python train.py --vocab_size=8192 --qk_norm=false --tie_embeddings=false --init="orth" --init_std_qkv=0.017 --init_std_o=0.00363 --init_std_down=0.00192 --weight_decay=0.009 --schedule="wsd" --seq_len=1024
Each number is 500 + 50 x the weight over its row's rms, rounded and kept within 0 to 999. Layers, rows and columns count from 0. Numbers have three digits each. The size before them is the row's rms in percent of the matrix's.

# q: layer 6 attention query, 576x576, rms 0.116, rows 0-191, columns 416-447
# k: layer 6 attention key, 192x576, rms 0.107, rows 0-63, columns 416-447
# v: layer 6 attention value, 192x576, rms 0.142, rows 0-25, columns 416-447
# o: layer 6 attention output (transposed), 576x576, rms 0.122, rows 0-25,64-89,128-153, columns 416-447
q0 076:557501565554491581480487453538504503511475462543579534509505520611577555438485416561558462456546
q64 068:482516502532426611505508474556530445565511465494489450642494440518546448492468478463545486416506
q128 118:600480510537491498432451506440484533495515510531481561478485500602595470506469623422555567525484
k0 061:561510537581548506602526484565565410472561543480526465583578591465488468556469426542476540567324
q1 085:555458447552513482552526509507553556506454489536499589464482489436539501522513472551450427366507
q65 062:389466494448499534457503438473521557437489525498615563439499472495472467511502579453497514492521
q129 111:527440483506453473539496515542462527495564482569529532397547550483512478534449519502428478461509
k1 078:548513523465517557491531551481549533491550560447513625561594428499539498564371517500463477543479
q2 074:623467433505461465538526511499523516510535429470471522422524515535446483566498453499419469450532
q66 060:563507489526440519486537523410469496555515485463583578432539511428459523544515468534510542490560
q130 106:547542523481497438477480500416555445567567500468419448543506534470532462534519540407475510488442
k2 075:530529553499452554498505573526526574402443592500531585457581456475492545537356499502501462520498
q3 082:405479417515532463461517556480405458445529463444474443528434508471391583531501499472525559464480
q67 060:462540494535439454453453541540500541459573568481489478461404534461469485509408459550472497573457
q131 096:355525469453512448542519452486467567473546391377538476534554452473419496477532428462506423472471
k3 072:414537445469445526420532518507449480529492560465384487425444439406501459400633670499550493576629
q4 087:396538525410542471529491549572405496356539496509459402526459539608413577422558486473527603492495
q68 061:416598511445559452471473575532567540527601513474505475549423429477355586496476439435507553504456
q132 098:498506535480370532517563400537532627419522523503592525466428484553425590528503530528441525538560
k4 076:427434484464477498503527446508532498562495533498387446501506547414521496457553556444497538523574
q5 098:438486488446567569625515433533519582523451564519507457559492491538581449456559537570509476521523
q69 077:532486482485579562623488421510428437521509471485565491466448429528519467559549516518531491502561
q133 101:471458440539433529582507432531420486472546543561476508531429543552561443510532590481494560394589
k5 082:615511493444480462568514473528613468561493552499490476537517605496643503530454563470515466565546
q6 097:496504491515575512463502621497401533447584459473532503402497504496555512529484488452436521503409
q70 075:481634438544558500431514616607497563566515478568487508483450469541484486453427537429484433525390
q134 094:491488522519526456462497528426532437425549459430463477469490558517508526608544484487481501542496
k6 080:524561416542440599450611561574503394523555472534514595420494504471477476371490552496500572539468
q7 096:488538484451505503593520525466467497420490467465460483519691470652448518470465517509537572517484
q71 072:486554501525447455482486468490377507529498500557441488603505384540504569509423517489508470527608
q135 103:518516479502405504441519540567452521392421518539515497515450527472430513597500530460479615448589
k7 088:521505408505493459492465585484556515489522435450537517506608551376498483415414516447475515568454
q8 106:434536589531492483551445429480594505490448550540592439601428482503458515548488480478522508550583
q72 085:604440570510494494447476489516474510477418441468515492530542525555533486556503552465496467475517
q136 091:584472544596347441513554471594489472506459593436551502467563460586539457543416521551489466437455
k8 087:482525543442545479494509558485532481571468492467472512546526474502605485488449471518462529612418
q9 091:454427467499503533557475483489600501567517499520456520572550375457624439488628426477529428410529
q73 080:441551421501579560468460412488540480484409465430524537536539564549478467345532462495477493440471
q137 087:477593452466456546524513511534491557512495552526535535489587422559478412539487356511471483501506
k9 099:512491465524430412532495547582502555511418453523472512493612539518476488516398438484474509466497
q10 090:434501477441466494544433509507522547486401539456509454505478455556523494524455501478473493579634
q74 091:438510487539530494475498475525535545486411556441524469547543497533501546413591474532518444540551
q138 088:492477459495456499456544447428420532513471571528412558525500491454482540416416448516456496455531
k10 092:527500477453481486511497505442505550510580553517530515548478569475493510458463435474487542514443
q11 104:528592476459470505446540512479412513508485410451492408432515501578429494483499480466551523422533
q75 090:440577484452401503477547494499460539488530469547470481434465473451548428449488551451455558525532
q139 090:423512490453576475471495489499461538554480452535399419502403464432515472455469445452579491624469
k11 098:489515456412560497492522530431514489481534514415558576442468486547546499468533533572511579540421
q12 102:456513421480453521415535466509505536469480418406594497482428422501493516516531548513457496519468
q76 090:424679494502461432556502408476589506523474511437521492508467459523450567468487557492575560498572
q140 089:469549565587467494527428415511444384560474489454458511513526527429458454453509482439515594474474
k12 091:634548497532493561530502462445526498469586503532507487483539516442436505498553497556483552514476
q13 094:459497546485459584591449511517495479504499488508546527542444472483586433581444548520414430564474
q77 092:541520510485501495596494561494587542539490521551542497434496487471463594468499497472496351480399
q141 087:527533556507645534511542532507492565502503409555576494548408457485523451500425466542565549392450
k13 098:505451470491462421480558404510638584455452470455520503484483497513498445507517543521460545485601
q14 105:560458522513531494510545535485453572462537493443526391467486528617506527488516482538441498528506
q78 103:510545457560477554492594477504532599526489481479495503553523548510444503518534451444501513535493
q142 090:490494488486606588557562476460571509588561513480518391497464517573526502435479449541543502425458
k14 095:522499514510520471580385603498461468525459474432444399549563451538570514470362464389557475487484
q15 088:396513531462470502533457498489495496529417500586514555561530494546521491508533496510463483444536
q79 087:497459513533545474521497575557456471533465473446519539570551519545448498510478478454454468454514
q143 075:551536457464470426534493516490370485496533502491608498415544478559479529482450563551522440473557
k15 114:472439540488535537475512521554509501513536439415509482487434472517529449477565603439589415504530
q16 105:511532528506549489481487463520486420513509516500475471475506578457384469467559580545485463486521
q80 110:501426478544596546456566416494517529597464506454504427562436529494366551527463455460510579481541
q144 093:450465495581547484371456443478422473537468478424498528523474559545450496371421507496454505553471
k16 101:431586491485494451455490473481476421533484404517489394507433531575495527512540550545507510419482
q17 101:482505536457473495455567470538465602590440501435540571452540420441475498480376579580561555500433
q81 103:487444505380503521538496413474503536427493409424541483472615454505453479499512498515400530571534
q145 095:480536570471407503437567489533506386483418509492493498508493493441546541520346511424524449520508
k17 099:497503534516584442503432518493523444565583453476488501461527530538448531519389491558526499483560
q18 105:557552459443619508399407462512460478469464492513500446550464521551422498433474508478529496491557
q82 097:538541502487626523532453457547542483499500399534447564544439530476453465490564503535534443333548
q146 088:547541477517489571521529535517421537531606507440505546538543556510430554488415427439522433471565
k18 108:605504480453467420521544517489489546533452360575529463440495472515447449591424565493519532426615
q19 115:476463456520564486433484494509423528544473499519532595459465543458524451486442542528419506487497
q83 106:491528585468536535515565503505460481544429477437490496494577515557495488443534526477390529360318
q147 089:537442552501558477537462482479561433621515499533446578493405573498608534437495472575466527407470
k19 112:485525405512533517476381573514487502481447489481488341532497500496525555442540523534531487506597
q20 105:552568546534514416589538483431564534433501533520430531491635478448486485452596528417464397546534
q84 107:563541515594524571452547527506561564470500554449546506511611519454540474463568442467433486541522
q148 093:449483372560468514438507604548616496508433492481539437490502463413545509514473521594495408562523
k20 101:468501465557513547528519460505602547514423541484558509564537511454473461509512545520516555413556
q21 106:490497517516389477521516499502502585589541550372491466510519612566463537493553504523561567446467
q85 105:587568485448473512505522441554406518463433457559551482451477547500396501470524601525424614538498
q149 094:450424529538492548466588570498504464544475475587586580472477461520500564487478497579480441482470
k21 109:515525556480526510400492562485474573470531486456475475470443480453514451504555484449559579508419
q22 110:573435380431408450473512499565525434444459550426478522521545581587431475476568409479540447515447
q86 100:455533514450524491430439470492539409529424547437481546464492500531535539494415545532484410555445
q150 099:556406546453545589527518489537508519496591480503447491525442515570517464415568557522500483476556
k22 104:472480563567470461511505444488633514530475474569547473545591519468557503570446511574536513407561
q23 106:535504487540442572415480501462540550437438581570579508451477509471491477583467463533581545480560
q87 103:527494454526478605533584461501473421559496448476516529469565443509508488491472468561551519596562
q151 097:453535466480542428447503398509508498454461416510523515491492445507588455486570525491516552437453
k23 103:472377512490453472505395520468518545487624518554598542570471549600532582505503448513482475517505
q24 112:437495598566469597547498494526472425442528495501473474491499505464529416485393436500465424564605
q88 098:349570482584601613484582435494423486465588474522399494537446489431509551541518447554463541553565
q152 097:468541443539497531534576448504445507497452506498441428549547510388602519533435457500568497537510
k24 104:479529506489663417530467609417495559511536538478442600559470610545441387470567426552408526521476
q25 108:551527496410459503536565541526550548457456512527451458494533501501514509336581629433437598510561
q89 100:461456548385442483515583472543520495420461415466545454560471517384464520445548480476479551469486
q153 099:554556567559451555447556428320537523442435425462541535462527488463456550508339572493429457437496
k25 104:486440495517514534467575434472431510508536469457466526498535519497577526390513583428548519487532
q26 112:475508486597557544550481496416534485504484531533486521564617559513447528581437502500426483489503
q90 102:511463514486529483501587499560435529477407509549557388494577416547521508461486478492434515554494
q154 097:515542542463531508540482462505444447447445509519547436536405480562515448529580454494385513501538
k26 104:510462490416486458510524531562541553524575468486578650381418492477515539408565446487509532527517
q27 108:400555465529408506554490484511556448452511585540550429469529553595479489530492560571435440510532
q91 099:461487496613564570520442531513494548470523557557423511501559531493516448506434494525522471528508
q155 100:453449489559563567509507478512426371573517452555510528450531534480492527474459430612405509508478
k27 100:499509460473511483499544524610477452453471516552529592581525541584455579462508530419494452526517
q28 112:526556480369530502540612438486378530480472510582533477508484465455516521541480552556434464524473
q92 099:498462408440476548456565499489388538539409567516536556539544495564568452535590546434410522494499
q156 099:485451562486525526575584507478442497511554531479583513503501494501532510531400476465531577488518
k28 105:505502510500390608590540411465535515468550492487529433468466568492575539452503547515535498418537
q29 106:389509558546585431595535528487495531519489446532556410554463396479463548546515516430518585568480
q93 102:564511499524483411524503521496545502510555560431596550412481567457433548526307514544574503590553
q157 097:590355622370461495533523565430583566390554552524491460487576536465481491467389486455525413470517
k29 103:506517472563602431468488471520461479522528445495475570450518493425536412396491492488452491546488
q30 105:559455493520474589525501579561538480467434443519488435463535554527453575448581545467542445415516
q94 107:477465445448550547572449520453412555544436557537505420474477546550467436428516522501522515483573
q158 094:390503398414619471558504519563422434455487547445530511597517570402489509471594440522484617437479
k30 102:494512520512470496532440507506596618473508484437553501437472456587553489479492541387499378470475
q31 109:492495568499549487449471471467567402507501512530585469475563515515558471533570514525499496558428
q95 098:478540474421603495463613513461470498409523566484566522467507560581420386446495441471586519497417
q159 097:507495591516509488488443565492478525529509519501455556505480504438580525559566460507499460509460
k31 101:500409504442512487509477441484502479511598451500408502474486511519533461565544504508596505533456
q32 109:443447401498501467502546502536579522517423416519520572580494534520460463484559561402472496534468
q96 097:441543541456547460549497507577480467531533556521500535462426470565400405497675486425414562485521
q160 098:511572542483544576450480474441421527572564541474527595513460542513605495565408539427438407540521
k32 106:512480516507504524561481559483602574478459457510431461466475511560421492444495504549500513510576
q33 101:531368462458522589533512567427521505590607490496522410587474585454482472502507496508478532493509
q97 108:521419430486464525467531609533543578441555476467478563398555440461554538505438513523465480561490
q161 098:525519497526489582527500583438612492538578489476483529449571438531500518537473467493570458432486
k33 099:498517526480411453532513585460505520533440626554510557404593521558485590509484404498486482466519
q34 107:487437495520519487513508522502461527519590486544536463457527534459447476542510491610520505472488
q98 103:494453471528532673526478490525511485456414511537378442525477525450473496458505543572529483470522
q162 097:513449556452626513541436471522589473515516522544530483524411584384525483492531505498518526525477
k34 103:455445546417546540497538484620475423530430461499450332516451495435495546489569578330529486508519
q35 107:529524555551480565485534534561510433533494503609450468449465484517621531534444493540468492528519
q99 104:555520523489527540462562567544493509516578417537472521473508490375517532436425499490466456590541
q163 097:576537457503554462518510486537537508543503492452429506547557492502591519479483492453510474460560
k35 103:488495470499557555481520546505601492580508485531490511537568462534452476416504543459401423494618
q36 111:532466598519476559410347529459383477538570485519374533474498554496537438605557451532549542628575
q100 100:644535549564494480491504503564538505440550515478537502442497568555495507453550628531471499451534
q164 095:534523538496447440526503478558511521456476427477490549416539512499681499472523487438446471583430
k36 104:577537469545504555425589516463479382538534519560396567464504497445457483548538525444579602481431
q37 111:479506536502420488515507523517471485637543421524549492484503476498561567481534551594560452563526
q101 108:499523457494451480404572537493424457554587482441534463453417489487469462506573571583483549510576
q165 099:488437565474504439481584423542489380585516529512493579501513446408486520538507522485444430586474
k37 103:526508524519519521520596548564468452533499520523532533521432469549510460462499484525499551423519
q38 113:444442411489442542532507501531490454481557417469523509435518603618547621542521403580474535495425
q102 102:509430438550517514498547555482389554520482399491440523448496457505458546505585513546549441470471
q166 094:481552534456500536450426453524394559527451515521484511514524482521418459548473456536505485442544
k38 108:545505566551513406443560522496445422575509446422443442593516501499549514518490527532451430484474
q39 107:520525498500519467490570508476446528481501396531461560462510517520504436404475568440473560515475
q103 110:510427487479524554475366544498488551513499508382489491414448467507427401536529518450540563378514
q167 095:552483438541437564557493495509579438490472479554539496555523521516464490446448565602605471467526
k39 103:540434515600525560568461471489456556570441485405484466610492474530413552524505490507401472553354
q40 109:504486507500485531620569538506479540530568543495581492481463490531536497412471436586563545545531
q104 102:480432470432460477509495529590394455439499504510522458518429513499481533493516561486462487518516
q168 087:503488506505459551470421453520513472485479507505470537541439521495519493466554509468585435548462
k40 103:555477510437417454397525451541543438496472497498548545523466485361456478588477512494449514327507
q41 101:452463533523464537527430447403530556515444500454482553433434460521481422500481606479504592422490
q105 108:570431561422458473378402611483502510516504490551549513532468466480607545552517549466462442486507
q169 092:561523506498464566524486491526517549560447416471544465574507444550579519530430549391422505441438
k41 104:454515585561503508580444486467523568460473547504513509513463439581570532485417500516572395571477
q42 106:508360498477386582479551555503512438454507511448438437547508499537407480508507558531477387559533
q106 105:577419496496435623530381489494484427438459467514448464516553465416459469513502445409501444505449
q170 094:539523519481504555487555566542520540481473493526474515496334550544480572435544522469552476508439
k42 102:439505516524474475478530313472504514487392498552461468554439519513488445430475586470592502479567
q43 107:533519530551381472489511552470569585453466515556513427522461503540453546512571545573469457443544
q107 107:488552485509524502500459526560509469564536492526554550439433613513432512479484555532499572512546
q171 097:472421483471567395525450511505472516408534541455544543575526534491617570636546537489508491424470
k43 107:517547541516449419558444493468625489496440467493442528566549468431562465479418557478481573563403
q44 108:544498458552504478445536518520451463539563557629475496598530434514604478472429579388475510449439
q108 107:457390519466585518525591579495432535479481565490492497380496499547557506508422472441545564573558
q172 093:547557616543533486498407449456450468544512439450506449481494465509492493400416539405439549505515
k44 101:464470424514476549534441601507518501532527463376557438519499548496457476511574497430526465415448
q45 107:509405462492508530458428479555443451595541506474473565497506551449558517486468401524413567444468
q109 098:472357553516559438535390585538464469397499463505611517588492522577493431497546540469536474472472
q173 096:569524481494434549502480489491600452516467480505509526536481497522413580618509506488577577508588
k45 098:431551465504516502567546534503465493488542523545454485532431487464562605460495529509499515522462
q46 101:498526511549458487437402551518592507543499512550573600515557522472483472487477423504461418521510
q110 111:480488449507442475567511498504556456472566535387582482464554451559535451387584422423464520468469
q174 098:484529469512480395478464473495481463584505432537511529527433466470526618432439457591531385462456
k46 105:464459463400575476540472588533575469522461518479533522522486489512532574496478570424443508437546
q47 106:377463491519540486421424415587489514459449511513386455438533545525568469443545540546532498589491
q111 103:521472563501471443512396504508505527467499489458515530556558468553493338462544469440538565485507
q175 103:508509553476547480502517412383543437489460458444489429497524590546464515495598581430470511550561
k47 100:533468550494547526540505489471480553489534540525550546500426467520482403396476597533465460467481
q48 110:551532626425560503538430464505407465509558553560596507467460428568487425505536476574409531414526
q112 108:556609511504482469515567539500580489444465528482580617461503453427509459498562443496420481537574
q176 096:496464515439457431427503502528441536597547549508515440527459469426472534553488504517573532477560
k48 103:550451615573482532501583459455518482490410444491575519517550565507482523543598530515542486422496
q49 103:505497466548445464471447626526492463419502570560431444491643517442543455521467531481588474493465
q113 109:551590469487458478441426572472513543505463467499508564471394464452513536568537510452550482529477
q177 093:520447421498494569490465513437506406554564532574440566520484563527511464527458516535587481499489
k49 101:446530437532522598512471530545412580478535465566533399462573529525417536463394522563538528462491
q50 110:414629507522486556508489488522564542490524546515501550511417408477593542487452508442492483440490
q114 108:427500581614537460472397530505551471531384471583508495518460441520552515581455490481551393444557
q178 098:537514461586567580514442491565492388524504471470474494463467509474607446530532443453476464500465
k50 107:452407567446447515590539531439570505515450556524455535549512502551430460566411430479520491509544
q51 113:464457485451496487509550588502559462510503405488579400553465540482489450499532566541439465553459
q115 105:407508475535552505519460544495524462494562454513480521533488397437555425537482477570510448455474
q179 099:508508580583547436504436451497576614500478558483531486442399573494477466468503537523509503426501
k51 104:487409520466476509496417477410533513563530470517541474479469548501432497480449449503423502486465
q52 115:516523535512491495517635365452486539504547550448574521501513472517463503525494561516541568566484
q116 099:594523446399538567456533420464521528478490473482539531547464489457421539529431506530486451540437
q180 098:556489596532488471466495494455510413485418592552465433464429484498507513483531512496459590488492
k52 104:473510509446427594457485477505462442517510480478449477453460535505439502442531631476430607535582
q53 116:556466500464509479577466501540418513531528466540475441601570580588520532549509514446474412517538
q117 104:655522532567533469433518586580422485519541435563466531547556595576488453480490509493434466490459
q181 095:607497494536511511477524512537539453521434510492498426528502458579519482574479560487432530525498
k53 105:470554552444443428494486495462519505489507552535524544542400417419485527573550533563565510364442
q54 108:484526511514441555520520461493442607488525438448485452538399501492390538489508392469585540495563
q118 103:423490548552607471448492564491452552610541527447495488481491486551507545511402486493486492539524
q182 097:421546515471518523422538464487477449585513441470415484552361523567362491490540464485472491465469
k54 099:539528507505405503504563432479477493427396491589529545479531555506550468579446521506512514479507
q55 110:564456513442501532330422479478404523482411492545485530369527550443538505512471585458544490493491
q119 104:477536504468500495511449497492588528467513460429475554601466533599484510483525552473632508484532
q183 096:513587463476481517423392504541530476492575603430520524542518462436568455365466440516585441491611
k55 105:524480468530529486444484491552512469476432469466472466469422610401561513548523574440448474466514
q56 110:463556542493457441497556542611509571508521519508428538505536428587521492418501488511415608491515
q120 104:473476553495512572498577536536554568436438519569494460571562462570482557468490454496567533512415
q184 097:435518413457508497498606535493630430508504427403476622483474450484451416552524485558462438551539
k56 104:507446542487433474463487497551438480509524600473544501456466473451450541453481437513395523455465
q57 108:492539384525486513452537530589468548441513424464395438558500493457496579457532531514605531549547
q121 106:539398505490535439524559535499465491540491602514428409478395569519576536412499486518510504468491
q185 099:419537564463532523434544477535625565472487462441432476465527532443420530490607480535528462530536
k57 100:572519598499524499461430495553463469492483541484532531503527545468555484537346473487512447515525
q58 109:585479473480451522455478572504522501540500508458500460556474466456510561515585535453643540381449
q122 106:517465524425480489566563449486466475504559460513531401503539497475571612570631496432540566520480
q186 096:485466499496490482503422519484553491519528460503591521445383601459480577528592536490517483378483
k58 106:474441344535520561480551561533503548429528496444456520424555477579509568472503527495570594469675
q59 102:503527566529486575424511452441544459581483506425432448467458474527505505504546562509438449489538
q123 103:546477608511469548485596529444459492411505474447496468522477415553481532507529575461452568525587
q187 104:595444466535476442452487554507417457469548570531458499420527484423469427503551468552461514609523
k59 100:553501551409530538482583578484530476438507404493462507526512501652462482558486600430518522430493
q60 107:497549496460516462480503517555514432477515523517436457584422488509538517514489451524526547576479
q124 103:597466553436485447493432472499562487489564441466495501526478490497411530402455518410486426516455
q188 096:525642464522495477496464487484507422540536555489464510583513464528529475520593528470547470571565
k60 103:387560517502533502534525554460615486508460581451539544605526458492520589496395455534460577535423
q61 115:563615539482418517543532483522427518551581520508526436528440472418459529566538508432502543510499
q125 100:500444471499484523483563461444590468437516560449459533408545470450589468569511472407502495565560
q189 099:513562529511561470441577518530329501450499502421508548590492462486554504511482481478437604514411
k61 102:517523453485440459482528525475481586484518568469476512490530522534538438441451552524543504418574
q62 114:495541508428530456588511558527462560536637503510513423566518510576546511554580473443524546456488
q126 107:430477423420564587528578494497451547523519550548485397550507469565495623572576482522505418591480
q190 093:413588399556552461456458520529512596559428516632496437540509503510479441550488484483484523550596
k62 100:425480524525457494483494490484533525522513490560561513481425442464519494475453543388473467418515
q63 102:477472453478540495464580453510518533471509467489516454513539465458578560507466570509523530537493
q127 110:537499559489444454433467440474586482547471536508553515522505470429528430490525578444475423435489
q191 099:455415528501496484434438618463444507461473486502510489424436491503558511524519438484469526531465
k63 102:501576454537477577486540505582553435514539466491464473502512445477589560501458478557477372475534
v0 101:464483469460486475478512495518558490547534459411607504501496479520405512488507491507504370496497
o0 105:469562475490586579555535411578460477529522396440542468531586521540499514402482623427444453455476
o64 107:526460476478584433499511594462485404476538465479526567515449527451541545545501618409503566528538
o128 089:494364528549547493460475453468494545502539557448471404397525448445517509546554466531467503475435
v1 106:546513543483445377493506434484553417533585450460538496596512577449464499454553469486511519540561
o1 109:538597577484432488508465432553461547483481451437524538529436498446461548510564471583452507534409
o65 102:454539467515479592445552494543557534515437453451549538479471539451553564511501502506458492483558
o129 094:502495543441503455429497520390553491449588526604446464492527538530447494522414583480500457488461
v2 100:437472468507484596479448480488493567472472522492456473479526547492529465487502590461515500441492
o2 109:410512437481462503545462472497548493493450442475417354463462487483512484483484541491555457530512
o66 099:479508505549460518553468547548358489460624577537570531470563458537435495506528500515568517524439
o130 096:532497531457592499430480566507530522522538628498488542613376449520556540453497557514519560469528
v3 102:513501436634471425523499520539479483552577548498536397538532513465421521560550510492545456501504
o3 110:424475423512483573507462492499559496460477561557540557475505493573503518525469513509418413482607
o67 092:389499432448496592501474521504495523496415563557509501463574464500608529496608477569553509550523
o131 096:495568589463506475504585462524433573481392444487527511518669518407568545462494485487584532523504
v4 102:514483425547465556518514617442550480482474510497499565468519457454493349618480582526558500451505
o4 110:507462473564489510497431525437471403535482495476505512474486445452470516542560486468502489469470
o68 096:569465474444512419567472538586526527516529461496554463619601436454477428484416528612593424529481
o132 095:560613453538535540448531442525540539481489512475476550425458597557540583550489456497580464451553
v5 102:521527490458515470534536508463527553614500471526491407523582503494587512429457448482547528557505
o5 114:454537530457476483552501515528539522539479502475471457582524527421468517501545542571553541458593
o69 097:522506444482531466496551512470442549440528462425481578531534398563529597498458619469489583471538
o133 095:488454559377380527512534480465526510609469518548473540554502549556613500504460516480462474543426
v6 101:502513525550490545538536560489485532503508469537546510625456562503492608428481434458464495550442
o6 102:626578430467524539550465495464479499527542392575517517544478521439524592482536517556551521615452
o70 098:527458447494489497546587582600428547443523461386517404486480561475473537506485610552494556531408
o134 095:481533384554491532524451523487626522562471477551498573489507521530544463398493443547483414563526
v7 106:627540538458503436480535467457543563561513433511532419533487449421488536562575445473482495512475
o7 111:494472451567410398482469444486527534532503486353514443485502464441534486540565459500410402493609
o71 105:489454462452503507459556467440617464536497420530545481537485458547441482495423484440496482445572
o135 090:500468455518503510591521502538517481621562535479454512504487489413565480506485445467489577499570
v8 101:440460533511519520552570552448531466442458480521521435620384440481441560473541469537519445492492
o8 104:505514418500438459590488499468471596475530453532549550479542526411531497515485573488440482437405
o72 100:488404550491565497439511554488432517571567504498498574536499439522543477452589477541484620506412
o136 091:497463462520540536502498570509462506552459468523521481551492546496501455493442423443534399479548
v9 102:466483486509493565525357475501488443515534530509475383391561537478509516480509567476463579500437
o9 104:425433556500549573491483624540547515400490501494496527504499580468615420422467467525490478511445
o73 104:464477514528541546476467563494391469566422492541487642459422492384443468570563411455413548444487
o137 095:599495511469409401515448457440558528461507431489495441539615519452459494485521557407444495472447
v10 102:496464522614447483413512472570484446451420585454530472523431506440551508471534469497478505372494
o10 107:474440449544509515498552513504407516328526568353529484413531565625536538518498506520469515463508
o74 096:708532483482466483553518487536519488452478527467437515500622425448529531570519478549444465478558
o138 099:446519524486482516496567509531566624626437471480460530483399516452541511467576538521518509440407
v11 110:481489465508474545535451437509469489526531513486515429567472443527465537527411480573469535458609
o11 114:496524479429523468475421493477522517447587485566472487586450504559478498548461538600509436457681
o75 105:487492426525412456514570549422504462467496569484460546474509600504465520522469484564523369568540
o139 095:333506584496499543463536466515509493570548529497465433458579508432512531461486511472511545461522
v12 102:481483399554489462563455538538507548453453510433519474534547393506484491480572481443494436456505
o12 113:437454555551505459537551473552519539478512555463500454554421481502506452529507613500449540426553
o76 100:461588522525650531505532521523519543521544551527460432489580415499574469506510598528519497438466
o140 094:559455466511470479457489466484583425493529495389518495454511524532552515454468469473555473409542
v13 102:514420541457459570429436511538484575442507532453465493524498545498563496491488434487487486501498
o13 104:509396549461538427501433506574523504441489540459472398465492573527435468525458518509564463441407
o77 102:439395551501568538403563565427588509466521499414527580569435452576572483465528540476429506532608
o141 095:483462592444504560520547460514532557469501518567464491495546595487523534510533505538540494518649
v14 100:524563520568514515567529452470451561467546495550507495460523519473471518517519455527504455540514
o14 106:419597531474551541591517499501587364449528595388493444477467474564522549468525520505471451547625
o78 096:503437520450476587501520488450409489499565440525486559587489509534450488497465472468444470512477
o142 097:508520429557588427560421485504590475503446439514453468531484559584437476421554437550547546492462
v15 104:487465533535574562595524514482513495533460539507423551539585452501469540451484558493485478520552
o15 105:480540500522566515581510516471367539551562453507481565503562408517494573475628461454470459539532
o79 104:509475455483519438574543487593521498542495485470460546484533557535600602443514449596539488455469
o143 098:528493526547438521504442537603480465454504568422513470499530547429515529541482453523411505501458
v16 101:500623516565586516436484464517505490458506498445525479513596543520479392474559455520512555559532
o16 108:465564546437563454474470471517532540541467491452532499492553566505465477535562426553481485521564
o80 101:487514443450538496412490500453530577409397407513396422485441525442580397442461554485504507536556
o144 092:448410427484416521499480473523446446519511512520449483532489450630455494495554519448534619454577
v17 100:445504579463477430530532512508488505477429550562443477557448550522464441546469536514497419409528
o17 108:435481565582423405456459479509477505497538584585487420569462540426524496500451459550538392379484
o81 106:432614456527466526508417469530485527505575438482570482549613370467455537453432518471471505483485
o145 091:488527525534473502623508569491449542531443526546510393545443499479547458575540497484578492597531
v18 101:514433531479498536323507434522426471573499527500553468475529595437551530514509514519455492432527
o18 107:498479490562511482455446448536460474444432580453488552510521529443513562547487564497560450420554
o82 102:448483558532373452549445483461434427477468514520493505455415452524593508483500501570560442480427
o146 090:500445471536476521520436500514564457496501468484484462450477584433568427459503550485515507470492
v19 101:421501524507445456560465489522521525518438499464364438458447463522411445553380510506428478582529
o19 106:500541479447473534507493504535490525513529527455486528551477440457553556450518533536469526550557
o83 107:437516465497480585579446614427508517517432457466544562536515497514455450485429528544478487559521
o147 092:548479488483431544492402462579490541536558483582467472488542473424494534465536478517568456568400
v20 105:592484494570548449481495562525580481438491562417480461413486487558564492443508362498547465511446
o20 109:531497545491541484522480511492570484489503578507587468466534587555553548498448384529537438525574
o84 091:489528459464542464496480511520508439466524470496507490442468460429473453554529530565398457496532
o148 097:497493536579451552493521489506447466421469392515516585437502473455468504428528521523429589396593
v21 102:455497475459567608442514508467485533470600466535443507544482451453461549445555523418556529420427
o21 105:487440416461636559566496498428546467516578478551451553483567497545454496517538528463543577497530
o85 103:491488545524576518457422426491527459463408484489490523522508505536489502404504463531405462556473
o149 092:568498442445477536583468469578527489483539508442372502434492491541523523453397473472619570524403
v22 101:437448465462406564481469517502547538504501472470472456606478565486565518508526543467532489443512
o22 108:496475482532502537460502511506471494425448491473461557565538485502522540499447473458516413437479
o86 094:427491511453462508434547521567644468507518490489510511357410472512447555551463459445540565448500
o150 095:535536413459477537548436475467455547495450641493548414475587553523459417473552486530516555490511
v23 103:493474484516486582434433535528572361470496440533462549530476474597510433507495491489480542475543
o23 112:508372495562485561464540505533469444488499483475513519462471542519517431491448463468527526474512
o87 098:486632524483529480434508537395532525387517520506488649407515494509453531438471496518499514550584
o151 097:483524477454496517537444530459605478492499485576544475557486475563463533529539489402470404436439
v24 103:369463389460511483497539534528445492483522537500532503465533521517579514472471460550547439523529
o24 107:447470509445489541438531546497384464501350491460397398529552457493459441562493479512579520451534
o88 099:445567443432518509527534538328409561547481473557458516427520551527522449464444432508559531476412
o152 097:533502524489558512499511539578565442456500413462572506602540530455563551491527495435452432522528
v25 103:526520579503437518504515572527444552523509561544510481516519556575461492413476522459440425490456
o25 102:516550532526470602502545501500488530374530498570519286540570535486432548490455532497509436506503
o89 101:593534429553497533491395533415344448560502427528514491494472460458522499442454489505584436545526
o153 091:488503446549418410494469492484511485512537492507516532463512484470473432491432491491525512531528